config.yaml
num_key_value_heads: 1
norm_place: "pre"
norm_eps: 1e-06
rope_theta: 10000.0
qk_norm: false
bias: "qkv"
tie_word_embeddings: true
init_std_up: 0.0757
beta1: 0.9
beta2: 0.98
decay_fraction: 0.632
Each number is 128 + 32 x the weight over the matrix's rms, rounded and kept within 0 to 255. Layers, rows and columns count from 0.

# layer 7 attention query, 96x96, rms 0.0918, rows 9-26,40-57,72-89, columns 0-95
[[127 107 102 126 102 130  91 160  47 137 200 105  91 117 132 120 100 138 139 123 127 106 142 114 113 119  92 106 187 116 122  69 121 119 155 164 122  84 122 172 165 135  51  89 105 148 103 103  97 106 142 127 120 131 134  91 115 139 136 189 118 183 140 136 144 132 125 105 171 135 103 152 160 147 149 113 115 138  91 130 140 206  93 113 145 124 162 116 144 122 140 137 137 140 137 153]
 [145 101  98  72 103  89 120 148  80 116  52 135 101 153 100 201  97 161 121  90 136  75 118 122  80 137  94 139 122 141 125 125 113 126 125 136 191 155  88 165 107 205  97 106 121 155 110 128 126 125 178 102 128 134  79 108 142 105 113 128 119 124 120 177 124 168 140 112 189  80 189 162 166  92 160 103 142 120 207 105 172 133  97 106 127 159 113 172 127 133 118 159  97  57 102 141]
 [149 110 127  87 155 146 121 137 129 151  73 150 140 151 147 221 126 170 191 142 131 109 107  93 138  93 117 144 163 140 128 110 122 156 130 100 172 143 129 166  48 177 141 191 131 105 156 177 162 147 151 132 110 139  81 149 167 160  82 177 116  75  76 127 159  93 107 134 187 180 141 153 112 147 114 121 133 133 156 107 150 127 122 128  63 126  91 194  93 148 105 127  78 140 149 146]
 [122 137  85 121 134 169 142 173 104  84 140 149 137 146 119  86 114 137 106 118 147 156 154 178  94  92 182 127 111 116  95  99 139  94 114 162 153  58 165 112 161 168 116  93 126 118 146 152  95 143 154 111 133  71 136 184 119 170 106 112  93 189 130 143 159 137  88 170 143 101 111 131  67 112 137 119  80 121 148 197 129 126 126 113 152 141 147 155 150 154 148 180  72 133 117 113]
 [132 171 152 114  96  98 146 115 121 166 150  90 119 112 176 134 109 143  81 119 143 176 104 125 151 129 128 110 181  94 130 130 118 131 120  73 126 161 159 134  42 114 100 155 161 107 142  72 178 100  98 106  89 105 127 153 165 138 111 108 100 169 111  92 121 112 154 117 143 151 129 134 179 144 109 135 155 126 131  83  69 115 131 127 140  94 130 145 124 107 107 128 116 161 151 143]
 [168 108 145 167 152 169 128 111 129 154 177  82 140 112 103 136 146 132  63 136 109 191  97  50 172 159 111 100 105 107 183 144 141 106 137 155  98 104 152  88  91 101 110 162  93 146 133 115 149 123 183 128 109 125 121 124 145  97  84 113 148 133 152 195 118 168 143 138 127 116 137 146 144 156 136 100 148 114 114 149  94 139 160 159  96 110 185 129  91 146 115 127 123 138  93 161]
 [131 133 111  95 113 142 122 121 155 166 119 144 140 108  94  85 151 123 144 130 147 126 124 122  95  95 154  96  95 155 125 141 129 102 140 112  99 119 133  90 109 137 104 157 165 162 153 160 171 158  83 153  97  86  98 113 101 140 121  96 113 124 141 150 174 149 104 118 133 153  87 177 110  93 151 123 156 187 109 152  87 163 103 149 132 137  88 111 108 116  69 157 132 121 103 159]
 [172 170 132 140 146 170 125 202 111 227 111 135  93 113 161 124 116 176 194 152 108  88 131 117 152  83 115 136  86 118 106 171 124 172  70 155 144  98 102 133 100  77 119 175 132 131 121 127 196  84 105 174 122 168 133 118 162 111 147 123 123 138 142 131 154  53 159 199 108 140 120 148 169 120 170  95 156 131 136  82  98 141  96 159  91  73  85 115 129 121 149 109 117 119 129 159]
 [171 148 104 145 181 177 118 126 110 175  50  76  90 129 115 130 141  97 184 108 133  76 141 102 159 105 110  97  88  57 134 117  59 153 103 134 135  82 120  76 109  87  76 159 181 123 127 142 137 104  80 121 146 131 117 112 169 160 159 173 156 107 157 144 153 111 163 142 143 170 151 169 154 131 129 113 143 162 112  93  89 114 118 131 127 134 157 137 100 104 156 148 131 140 131 131]
 [157 159 185 133 139 137  67 139 131 173 147  94  92  68 108 160 117 148 175 161 159  93 146 101 148  81 111 147 108 101 130 129 102 150 108 132 138  94 101  77  99 141 111 191  89 157 149 122 158 123 123 128 135 172 114  87 159 134 140 137  99 132 115 118 142 104 127 124 119 158 135 153 171 125 168  90 113 139 153 113 141 144 106 177 172 112  85 163  86 119 117  99 104 109 128 107]
 [179 110 142  98  49 150 151  96 144 107 173 152 174 147 137 107  83 107  87  92 119 156 119 167 121 146  95 158  88 144 125  95  76 150 153 138  92 113 137 143 158  45 140 119 123 119 122 100  64 163 118 135 119 106 123  90  79 101 148 108 173 120 183 113  57 162 123 115 127 115 147 137 114  96 125 175 152 122 133 124 115 114 113 126  77 101 114 123 136 104 131 134 193 151 141 126]
 [104 121 136 100  67 105  88 135 114  74 168 155 139 151 133 126 136 120 121 116 106 128 165 139 163 106 138 120 105 164 131 161 174 176 152 121 122 107 150 139 174 102 153 123 140 139 118 125 105 130  87 134 126 141 150 111  91 156 101  97 135 161 127  80  88 110 124 141 140  32 143 127 107 189  91 207 108 105 100 139 153 148  96 110 132 122 159 124 168 108 100 150 165  95  64 124]
 [ 76  91 126 184 166 106 108 138 123 149 154 146  74 167 115  97 137 117 139 118 167 161 120  99 141  77 114 131 138 133 104 190 122 178  93 111 109 140 176 150 119 136 132 123 128 135 147 122 127 113 110 172 143 115 133 101 121 122 120 118 137 167 109 137 176 122 148 169  95 150 110 132 130 128  89 135 130  63 152 207 138 143 113 136 150 115  41 111 121 149 144 104 104 124  98  61]
 [153 145 147 144 148 149 115 141 103 165  54 167 141 150 125 208 162 126 181 145  92  77 154 124 110 144 164 127 108 156 136 103  99 131  97 162 162 177  69 124  72 171 135 126  85 114  95 142 129 134 164  73 162 117 116 139 141 128 105 138 162 105  74 153 147 140 178 120 138 136 142 124 123 127 165  89 137 178 138  37 134  84 162 177  94 125 118 129 172  87 125 108 116 116 145 149]
 [157 149 131 112  86 148 145  85  96 105 123 106 174 146 109  79 185 112  83 143 126  87 120 117 124 134 121 119 143  95 161 108  86 178 113 133 119 131 141  86 111 138  54 126 130 143 122 105  77 169 144  85 104  79 106 146 115  99 130 123 194  80 167 174  74 185 133 117 174  95 169 130 139 125 167 139  78 243  64 102  61 132 185 148 136 129 165 139 112  60 126 178 155 128 214 171]
 [119 117 104 108 154 132 101 141 126 170 170 179  86 167 163 149 114 151 147  86 194  93 167 153 152  51 122 131 119 152 124 170  89  88 113 109 123 122 125 134  67 180 160 144 154 141 154 195 140  81 121 172 120 151 154 158 104 128  91 154  71 196  71  98 156  96 116 153  96 131  29 154  85 176 126 109 157 127 183 183 127 137  43 145 152 110  74 155 120 142  68 101  41 102 154  96]
 [122 149 188 146 160  97 148  87 157 117 105 152 143 153 125 172 125 124 119 119 145 122 139 121 233 102 112  85 208 120 152 162 132 128  82 164 183 144  79 139  87 204 191 159 123  69 124 152 127 100 101 110 148 202 147 134 161 116 146 105  85  98 105 126 155 110 118 124 128 124  79   0 135 199 140  76 123  72 120 108 186  49 148 119 144 157 119 194 127 169  71 100 100 171  93 163]
 [152 132  93 155 135 106  78 101 112  84 140 157  90  98 137  92 142 140 140 137 116 129 122 123 148 151 136  99  83 138 110  93 136 144 171 129  80 162 123 128  86 114 103 148 159 169  89 142  99 141 140 141 160  98 161 190  68 190 141 117  71 140 148  86 130 102 132 114 123 184 141  89 135 176 142 194 160 130 100 140  97 165 132 164 172 122 107 161 149 139 105 137 147 151  93 125]
 [155 106 102 131 120 150 133 101  67 121 101  75 124 122  99  71 155 111  81 138  92 101 105 152  96 105 159 103 119 158 140 127 133 106 108 131  99 138 130 112 153 107 106 111  80 181  94  97 116 160 117 152 176  93 148 106  90  78 118 103 130 154 139 149  89 146 128 122 132  92  99 149 127 127 188 109 105 116 101 127  91 142 114 133 143 139 151 119 123  92 159 166 133 164 106 171]
 [145  94 115  91 124 103 176 102  63 137 118  94 170  96  85 120 118 133  56 167  97 123 107 126 132 131 139 101  98  71 106 134 145  96 146 155  42 147 163 122 121 118  69 121 132 172 150  90 122 111 163 191 119  92 203 150 135 159 122 121  86 106 175 128 126 147 141 108 183 105  82 212 164  84 194 109 161 112  95  93  99 164 157  94 104 107  86 162  68 107 144 162 217 131  91 148]
 [170 153 141 117 129 108 146 169 107 165  87 108 133 155 127 119  85 201   9  96 172 110 136  84  49  69 119 140 129 136 154 106 112 123 183 150 140  73 203 128 111 150  39 148 130 163 146 135 115 126 129 206 139 115  71 132 122 179 147 126 116 127 175 183  66 154 120 197 161 103 135 153 190 110 181 107 163  81 126 138  89 197  87 118 221  58 122 175 157 118 154 255 135  74  73 132]
 [127 130 139 128 192 115 170 224 161 148 125 255 113 154 125 117  72 168 219 100 127 151 120 155 137 142  77 140 137 103 138 110 132 162 117 143 108 129  90  96 106 104 141 100 136  95  59 120 154 130  84 120 153 119 136 130  60 155 148 148 120  67 110  84 149 191 154 107 160 133 129 134  62  67  84 108  77 121 141 118 161 164 121 126  67 119 128 136 133 160  77 101 102 105 104 117]
 [192 177  97 148 107 127 189 102 107 119 127 101 140 124 149 106 113 168 115 146 130 101 155  95 104 163 176  98 116 113 152 127 174 124 157 193  85  53 138 153  95 206 121 121  48 231  88 141 102 131 159  97 142  73 144 131 128 154  79 121  83 131 130 104 128 135 172 113 230 131  64 170  89 188 139 170 129 139 121 124 161 185  86 113  90  67 125 167  88  90 167 130  93 177  91 130]
 [ 99 205 161 108 144 149  85 143 132 125 173 102  62 150 107 162 185  96 114 112  97 144 133 160 209 133 176 184 134 155 154  96  86  80 125 109 186 147 111 140  91 120 108 112 101  94 132 152 144 127 141 115 103 166  44 156 115 122  99 142 109 154 198 135  89  89 113 183  99 133 157 143 162  95  85  65 123 126 133 120 181  94 112 124 188 118  48 115 156 178 137 161 133 166 176 133]
 [119  99 119 141 127 105 172 140 111 155 134  86  68 103  71 104 118  82  90 115 121 211 157 139 101 133 127 167 131 167 111 182 115 106 111  90 188 143 161  77 101 127  89 127 100 164 106 140 118 108 135 140 103  59  85 110  78 135 129 137  78 148 196  81 115 158 132 170 165 152 183 162 143 134 123  70 139 159  85 175 159 196  86 145 137 106 131 110 150 129 125 171 170 131 120 119]
 [141 107 183 113  95 140 153  86 122  93 125  92  80 110  77  70 102 177 131 179 110 136 123 156 117 110 167 156 169 154 144 202 191  62 128  92 167  92 148 102 100 110 130 172 113 152 123  85  53 105 147 214 104 108 176 140 146  91  77 147 144  83 132  95 177 134 198 200 102  70 128 139 140 124  92 103 157  95 114 150 143 143 163 126  93 112 115 135 103  73 125 106 149 133 142 134]
 [143 132 157 124 125 112 156 130 123 132  98 139 145  82 222 161 102 143 140 137 131 123 110 116 172 126 152 152  92  95 149  97 116 125 161 143 142  82  70 119 108 140 118 157  87  58 151 136 125 119 156 132 108 103 126 129 128 139 131 169 115 114 120 170  87 103 122 153  87 150 113 125 178 137 158 184 110 161 132 102 135 154 173 139  71  93 144 153 147 118 125  88 175 120 117 163]
 [136  82 138  98 110 132 179 165  87 135 109  95 145 123 115 100  80 132 122 136 110  99  72 122 163 164 134 100 120 123 146 123 142 128 168 154 132 109  82 107 107 139  87 119 106 122 110 169  92 137 141 139 128 135 118 148 114 110 118 175 122 110 138 167 107 134 171 138 114 120 153  78 152 117 114 147 154 134 108  99 108 182 188 159  98  44 139 138 102  97  79 115 137  90 134 166]
 [103 110 115  62 110  85 122 111 126 148 140 161 161 104 147 133 142  95  85 137 145 156 107 140 107 160  87 143 132 114 142  99 104  95 128 132 109 162 170 194 101 113 101 138  93 144 164 103 134  84 106 120  88 183 124 154 143 163 138 194 128 181 189 139 130 116  66 144 155 122 100  77 113 130  58 184 187 135 148 148 135 103 140 120 126 141  91 138 102 145 120 188 144  96 138 119]
 [146 182 141 160 178 117 116 173  79  88 142  96 104 117  69 138  92 186 127 179 117 118  78  78 139 127 150 126  84  94 188 165 165 153 157 147  81  91 104 144 142 121 123 132 133  88 110 163 103 146 163 111 143 128 131  97  98 104  64  69 108  44 116 139 146 141 183 152 101 119 100 108 121 154 158  57 145 175 103  84  87 138 133 117 106 124 119 100 135 101 103  59 168 131 137 132]
 [136 176 180 169 120  78 133 141  92 146 157 116  92 141  71 190 121 144 131 157 125 126 156  66 108 118 169  95 113  96 143 108 157 205 122 138  97 116 107  90 141 132 111 149 145 131  93 110 110 227 106 156 156 133 173 139 116 105  23 101  69  63 159 170  97 144 182 108  83 103 112 131 148 129 133 105 135 124 170 120  82 168 102 173 113  72 173 137 171  95 146  97 169 100 160 140]
 [112  99 102 156 144 125 103 143 156 107 107 105 110 130 131  99 127 125 158  97 153 168 143 170 135 114 111  61 134 159  94 165 135 128 120  84 153 130 128 193 132 130 166 101 123 161  96  90 118 127  61 131 130 166 134 140 128 122 120  98 185 151 109 151 173 112 129 139 170 128  99 171 146 123 174  94 121 116 179 138 161 111 107  95 145 131 129 120 141 111 118 130 104 138 102 106]
 [126 141 135  94 207  77 116  78 158 122  77 145 120 125 173 141 121 137 186 160 200 102 154 193 172  99 130 145 118 118 116 155  86 131 140 100 156 152 150 158 124 147 201  83 104 105 173 131 118 124 138 142 129 170 129 151 178 145 149 204  95  84 124 101 131 175 102 106 139  95 165  82 149 135  56 148 154  71 140 128 131 159 111  90 129 179 100 139  96 115 129 132 124 112 125 124]
 [142 142 192 108 159 184 146 124  93 122 132 150 134  76 135  51 170 138 125 163 190  85  86 121 146 137 139 168 151  84 148 110  80 125 119 120 156 142 178  83 130  93 125 154 155 113 160  97 119 114 119 121  74 117 117 153 126 109 179 145 150 106 199 166 107 154  88 141  79 141 163 134 170  85 130 133 176 130  51 120 117 144 140 149 119  79 141 125  99  88 154 140 171 172 138 174]
 [ 67 175 158 153 115 123 139 187 175 107 130 128 121 181 104  73  79 131 112  61 159 123 122  68 139 127 141 133 163 197 135 209 143 161  91 116 154 162 191 115 139 104 139  74 116 161 123  99 180  94  96 189 155 137  91  92 131 127  60  30 104 157  69 154 177  60 196 192  58 152 130 138  60 187 106  93 134  97 123 236 143 119 110 148 123  85 149 124 150 135 148  78 118 154  87 107]
 [116 155  27 167  77 157  60 135 103  57 158 187  94 162  97 135 102  95 190 102 153 177 145  93 146 167 158 104 127 180  61 142  99  91 120 144 185  99  93 147 151 134 196 169 135 117 148 238 145  86 129 112 116 166 125  93 140 148 108 130 105 125 146  99 180 114 128 202 172 163 148  83 137 176 130 107 120 111 129 135 159  76 100 122 120 140 105  80 142 156 138 115  98 187  85 117]
 [126 123 143 148 118 136  91 134 133 140 145 121  96  96  70 102 151 135 141 164 134 137 125 128  93 114 123 120 142 186 111 144  57 135 105 148 145 170 124 119 199 134  88  82  81 171  99 108  58 100 130 110 160  85 184 128 106 114 150 125  73 161 107 134 133 102 140 125 120 148 159 174 174 179 169 145  84 122 123  93 131 118  95 132 109 128 161  83 135  90 131  98 189 166 108 110]
 [146 132 119 155  75 119  96 115 114 144 100 129 134  87 125 151 152 134 121 120  92 132 106 140 102 101 131 156  89 151 176 136  99 154 162 165  93 153 135 145 133 105 126 112 127 168 114 154  89 107 164  97 148 123 153 120  39 102  78 133 137 143 156 108  95 107  72  98 199 137 130 189 130 169 127 123 169  92 115 144  94 170 137 107 113 129 113 120 159 106 112  97 173 110 145 139]
 [190 135 155 121 115 111 105 171  84 110  90 155 131 170 146 178  84 206 188 129 120  60 130 151 100 125 111 142 126 139 144 156 128  86 177 122 123 116  66 184 134 155 144 118 104 116  93 150  98 132 125 147 112 203 123 135 109 101 126  97 111 124 158 138 123 147 159  75 162  91 144 106 129 149 133 110 168 125 210 127 152 116 111 127 117 130 112 153  66 122 107 112 109 147 109 108]
 [ 67 166  83 118 167 151  64 174 127  88 147 117  70 153 125 155  90 160 203 132 188  90  50  90 116 144 127  98 106 138 124 132  91 104 103  96 182 154 125 144  94 133 164 155 171 122  91  92  97 105  96 144 167 173  88 115 142 103 139 111 120 100 159 159 120 169 107 141 148 117  98 124 137 101 148 165  72 150  99  63 123  86 145 130 129 103  77 157 107 149 143  83 160 124 120 130]
 [128 208 123 125  70 124 190  75 130 108 163  75 149 104  96 101 140 125  99 129  82 158 150 126 181 132 102 110  93 125 161 126  99 173 123 115 100 122 180  84 119 114 138 113  99 159 110 137  90 102 132  96 139 130 191 174 141 114 133 115  98 114 138  95  74 196 125 122 183  94 128 140 101 126 175 145 121 131 116 104 144 134 142 138 136 150 138 105 127  54 108 140 107 132 117 146]
 [127 129 164  97 166 128 105 197 171 164 128 125 104 152 150 208 117 151 111  90  80 141  91 127 148 153 152 103  91  74 147 144 144 124  71  98 139 161  99 157  69 148 134 116 185  83 152 129 164 178  84 177  73 187 108  75 177 140 124 113 198 143  68 100  89 113 173 106  55 107 119 111 126 136  87 114 135 150 147 137 114  81 126 157 149 153 136 131 126 192 180 114 129 210 145 118]
 [165 175 120  87 184 143 125 126 137 177 118 149 118 129 101 129 107 153  95 165 145 128 113 148  94 129 153 145 117 115 165 131 113 130 118 130 133 132 146 132 117 140 136 147 133 158 173 160  52 150 161 200 108 177 103 112 109  95 102 126 209 123 157 118 133 135 166  82 124  92 104  89 154 133 179 106 147 127 105 110 120 142 102 129 123 118 158 138 175 108 148 161 142 186 111 130]
 [145 146 143 127 135 151 103 110  89 124 181 103 123 108  48  88 136 115  63 101 136 150  96 154 116 113 153 146  77  87 133 206 139 126 130  67  90  91 161 170 165  81  91 161 149 166 183  78 122 127 134  93 127 100 164 134 131 138 171 109 159 153 118 171 108  88 171 103 128 144 106 179 128 135 172 122 144 148 138  97  94 137 166 112 160  95 173 127 108 203 139 104 208 125 229 158]
 [134 149 108 135 184  91  46 210 117  65 130 134 110  97  94 199  66 177 140  65 153  37  69 117  72 131 117 189 116 131 126  96 145  89 110 171 180  95 105 153 109 115 142 106 199  59 131 155 118 143 113  93 119 148 182 110 151  67 121  68  99 149 156  87 103 168  98 112  64 140 171 187 105 109  64  62  45 115 148 131  77 134 144 110 118 135 115 157 115 191 142 121  54 192 175 171]
 [193 143 164 146 163 140 139 145 122  91  90 148 117  97 130 169  84 160 125 113 131  75  82 100  90 170 136 162  95  81 131 102 153 100  98 149 184 125 114 117 133 103 150 111 191  98 171 142 151 144 141 104 142 137 168 105 139 117  97 106 160 151 179 104  88  89 100 154 141 144 142 120 133 141 106  66 110 129  96 117  64 127 131 105 108  84 111 172 117 160 152 170 101 116 154 142]
 [116 103 108 135 192 130  92 152 180 124 121 154 159 118 120 214  88 144 123 107 150  64  39 115 104 139 123 133 131 131  87 126 137  91  89 181 140 150 157 193 158 129 175 129 190  64 181 177 118 132  94  84 142 165 208 117  96 112 153 158 142 111 147  90 112 159  93  96  96 161 114  93  88 114 135  32  93 113 121 211 165  69 150 112 134 178 107 159 169 190 166  79 104 192 129 148]
 [169 122 141 145 108 123 170  95  39 148 169 107  77 120 169  34 139  48  57 165  45 191 146 119 139 115 134 113 129  92 161 113 153 171 171 128  83 123 154  47 129 180  84 109  80 211 106 129 150 130 136 158 115  33 113 155  94 118 121 152 147 170 127 156 117 121 167 178  96 134  80 160 149  83 164 175 160 158  94  89 103 166 146 149 141 104 157 125 131 104 161 169 125  87  64 110]
 [116 228 134 118  83 110 171 125 176 163 156 110  90 159 115  57 155  89  79 127 100 133 138 107 132 153 131 152 112 100 177 130 142 156 112 119  78  61 113 156 151  91 112 102  99 124 129 155  54 153 129 182 163 189 150 166 135 124  92 125 116 134 147 142 112 147 160 185 104 119 118 148 148 109 160 176 122 148 121 127 136 152  94 141 111  97 154 155 159 128 111 159 141  98 110 131]
 [ 92 159 115 166 111 121  93  90 133 104 135 147 146 103 105 105 108 133 133  88 120 155 124 204 121 159 136 106 122 140 124 144 136 140 113 124 130 117 150 138 155 110 178 109  88 131  97 144  81 115  98 102 155 112 155 115 115 131 181 115 107 120 122  58 104  90 111 107 199 151 134 150 136 133  95 145 126 125 114 115 125  95  99 126  85  94 117  65 172 102 100 139 150 168 102 112]
 [150  73 130 135 142 155 141 105 131 132 118 106 101 102 149 162 167 136 137  58 107 107 162 105 134 128  91 137 115 117 120 131  95 115 123  45 146 148 109 114 127 141 131 133 137 111 143 159 125 128 164 121 122 153 134 109 147 146 146 142 124 120  92 192 117 151 127 125 143 114 146 150 139  98  63 153 132 101 146 135 133 124 129 125  97  92 100 142 133 119 156 163 146 100 113 172]
 [191  69 152  94 102 135 255  88 135 186  93  79 105  95 145  78 210 105  55 143  85 159  89 201 141 143 106 157  96  49 206 127 115 167 167  91 106 160 204  22 156 139  29 160  83 211 130 175 136 159  94 179  48  86 126 175  93 100 147 155 138 127 175 136  56 185 194 173 130  98 100 177  91  86 128 155 114 178  48 124  93 176 168 153 117  90 146 146  79  92 114 188 155  57 162 129]
 [118 126  75 176 164 159  85 123 194 140 101 149 168 127 122 185  72 157 189 127 185  93 151 157  79 111 120 120 110 220 119 171 139  99  77  91 204 118  98 146  96 120 177 159 180  60  62 197 147 129 123 131 160 162  87  89  99 141 161 116  87  64  73 115 116 125 107  62 135 136 141 124 129 227 132  54 114  91 143 184 104 103  69 125 108 156 111 137 144 125  98  78  91 165 154 140]
 [142 158 147 122 176  96 102 187 213  71  76 108 148 104  97 173 101  75 180 100 146  54 142 106 133 103 137 155 172 179  79 102 130  97 129 164 178 119  70 145 149 141 191 122 204  70 156 189 152  71 151 122 144 177 110  98 113 132 129  74 103 103  75  82 195  97 113 120 102 194 163  68 133 133  98  44  94  62 149 139 174 106  71  72 105 155 162 145 134 113 114  98  94 185 143  84]]
# layer 7 attention key, 32x96, rms 0.0911, rows 8-25, columns 0-95
[[ 53 124  57  72 101  85 101 165 169 114 141 151 132 196  78 144 103 142  84  54 108 141 147  54  88 114 180  65 111 149 134 161 149 143 149  97 132  88 161 138 164 132 135  78 103 112  64 153 137 106 186 156 142 102 124 134  97 159 120 167 110 108 121 132 122 141 175 136  97 190 210 124 122 162 147  94 123  50 175 192 108 142  74  59 181 143  98 210 204 149  98  85 111 185  73  98]
 [ 50 129  60 158 132  87 103 161 113 160 160 115 108 148  82 147  87 126 159  95 167 110 166  23 112 110 134  99 222 137  67 118 128 138 236 126 154 138 130 120 114 131 101 134 180 162 118 141  91  91 172 149 139 164 104 114  77 160 156 118  64 173  46 157 129 120 138 122 120 145 132 182 136  91 151  54 125  22 169 153 100 113  91  30 117 130  71 152 190 165 105 184  86 154  65 130]
 [127 121 140 104 133  38 208 113 162 167 138  78 133 150  78  67 144 108 140 146 156 167  67  82 133 131 120 119 137 139 143 100  98 161 152 137 161 134 148  97 121 120  72 135  74  50 144 143  86 125 135 116 117  87 117 168 140 196 159 165 103 138  83 147 176 165 133 168  72  83 159 126 127 116  89 101  78  82  96 106 107 118 130 117 122 145 116 132 128 169 107 167 115 140 154 170]
 [144  76 106  97 148 121 122  82 139  98 110 178 120 123 142 145 152 134 108 181 133  89  73  88 155 138  83 149 165  95 135 130 119 140 127 187  96 106 103 152 164 130 153 154 167 163 118 192 152 167 132 144  97 101 116 146 189 110 186 138 106 120 145 136 119 163 117  83 146 177 146 111 126 113 143 147 147 192 120 154 111 215 131 115 104 127 205 167  98 108  84 162 110 155 148 155]
 [119 111  58 156  89 117 148 158  90  96 124 122  99 158 144  74  89 167 115 119 144 108 163 102  91 106 173 109 214  59  98  85 166 122 138  95 110 135 124  61  90 194 167 127  55 138 193 149 158 174 135 130 131  63 125 139 173 142  89 131 131 144  90 176 162 123 141  87 175 108 107 160  80 163 124 160 134 113 198 140 138 146  62 121 130 101 148 148 137 127 131 168  71 136  95 142]
 [107 182 212 122 126  99  98 129 165 111 136 137  92 127 119  91 200 133  99 123 107 126  99 140 184 129 129 199  91 158 130  89  82 116 116 139 142 116 153  71 136 103 102 117 174 103 137 140 155 133  92 151  91 126 110 137 170 113 123 111 190 163 119 113  97 111 122 177 113 129 143 148 150  52 127 103 120 189 151  82  51  86 158 177 140 102 104 143 107 113 162  78 124  99 158 116]
 [117 138 146 148 142  87 147 110 103 105 167 163 113 131  80 123 142  97  21  73 156 193 126 123 127 168  89 182 120 113 152 151 217  79 127 113 148 156 122 155 130 115 183 120 112 115 149  96 149  97 127 124  79 162 134 114 144 133 154 115 112 203 105 118 126 143  96 172 134 199 133 136 163  89 164 113  76 155 167  71 142 140 148 109 148 119  85 163 129 138 154 156 109 124 123  80]
 [ 77 175 161 131 131  74 105 158 144 130  92 144 102 133  81 148 124 126  99  73 157  96 170  72 107  83 137  87 139 119 107 201 122 102 126 113 138 136 145  66 113 173 166 133 150 104 114  76 151 118  80 148 108 184 133  70  96  97 116 119 144 125 137 109 113 144 139 137 173 122 147 134 140 115 124 158 123  62 149 165  95 111 149 155 116 127 107 180  98 114 105 196 165 152  88  99]
 [114 129 152 177 133 137 132 175 184 131 179 140  89 122 113 210 123  68  95  15 147 102 235  97 173  95 198 106 147 140  78 170 150 107 255  75 154 119 166 104 108 134 138 142 112 174  80  94 177  97 112  75 176 162  81  89 128 138  85 150  91 192  88  94 133  85 162 157 111 193  71 181  94 153 126  59 142  61 128 102 147  95 164  53 156 102 107 102 153 108 102  98 120  93  91 107]
 [ 97 129 131  98 134 108 113 162 155 137 159 115 120 150 132 150 123 128 130 100 112 156 182 133 115  94 147 141 168 165 164 152 165  88 118 114 148 140 103 154 122 124 147 125 127  90 127  97 198  74 119 131 167 144 108 122 143 161 126 133  90 167  97  91 141 119 105 147 144 190 119 171 109 139 103 131 148  85 160 139 162  81 116 120 135 144 114  86 141 115 114 126 143 117 113  65]
 [ 56 120 132 122 139 167 115 137 170 108 152 172  94 174 104 168  85  85  94 120 132 127 185 129 138 137 141 165 129 170 115 174 150 140 156 104 144  77 105 109 119 151 140 137 106 122 105  97 135 109 110 120 165 137 133 117 141 154 106 129  80  89  94  81 100 154 166 169 129 189  89 159  69 120 162  86 127 126 132  96 144 127 102  78 135 131 133 134 152 128 103  99 144 162 139  91]
 [133 128 123 100 120 119 145 114 137  86  85 102 122  84 145 115 154 132 151 202 172 120  94 146 143 142  89 137 109 101 134  86 102 117 118 131 158 164 130  85 159  88  80 135 168 106 175 123 107 112 108 112 110 118 150 135 144 112 174 138 162  91 160 140 116 118 156 148 123 134 114 125 143  98  99 122 143 145  48 117 119 180 142 192 125 141 183 116  40 153 145  96 132  97 166 154]
 [120  98 179 118 124 157 144  76 133 150 152 139 149 137 154 113 116 144 125 122 155  86  91 136 104 131 121 122 156  78 117 143 152 141 135 127 149 181 144 138 113 129 134 183 124 130 125 122 197 127 113  77 117 180 123 104  98 125 140 140  92 154 142 116  83 134 123 140 157 126 103  95  55 144 130 172 104 146  66 113  88 186 203 126 121  81  64 142  95 150  98 168 102 101 147 178]
 [126 115 114 138 130 121 133 181 120 132 146 142 121 176 113 115 130 100 128  89  97 192 167 101  87 115 131 123 162 147 159 151 184 123 152 110 127 119 128 105  95 161 112 114 157 152 124 111 157 131  84 176 127 103 167  95 160  58  90  98  85 157 101 107  94 102 164 100 103 113  70 132 123 121 110 124 112 114 131 177  61  93  98 154 143 128 154 142 134 129 140 113 112 121 119 107]
 [144  95 144  91 139 155 101 117 152 171 118  81 113 121 175 185 160  92 129 136 170 158 130 173 160 193  91 108 146 152 109  69  60 143 142 154 177 143 120 177 160  83 123  95 197 103 116 103 114 107 192 114  85 114 108 124 162  28 167 139 151 169 176 122 164 196  74 123  89 200 107 160 210 124  96 188  76 112  93 102 106 128 111 147 115 156 151 177  91 142 127 136 101 146 166 185]
 [159 123 122 105 139 136 100 132 103 152 133  83  95 100 147  66 196 113  72 177 122 149  56 140 184 149 107 119 123 135 133  87 102 114  92 117 107 128 140 111  80  46 115 157 149 128  98 135 147 128 112  98 115 123 119 113 166 107 134 148 165 137 141 154 102 148  83 112 133 114  95 146 155  94 150 159 105 139  83 162 128 110 178 117 114 143 122 116 128 104 157 149 144 128 147 112]
 [115 119 110 129 136 103 156 104 127 123 111 149 100 138  96 102 116 137 115 104 148 116 162 135 116 184 119 187 154 124 133  88 171 110 152  92 132 140 160 125 149 119 121 154 140 145 147 145  91 159 125 141 161  92  86 165 116  86  92 114 137 138 124 148 102 115 123 153 141 122  85 133  76 130 108 160 110 104 180 147 124 117 107 159  94 111  91 145 158 163 144 160 139  76 154 146]
 [103 138 100 129 138 108 136 138 111 104 116  87 189 104 164  97 130 142  95 174  99 146 140 103 115 115 121 108 121  84 119 131 130  84 127 167  87 128 140 136 146 120 138 134  53 152 104 199 108 127 124 111 109 130 134 116 143 164 132 170 177 109 187 119 146 121 149  98 153 117 103 113 168 107  93 119 200 123 162  79 109 114 154 138 139 134 156  97 129 139 127 114 133 126 105 138]]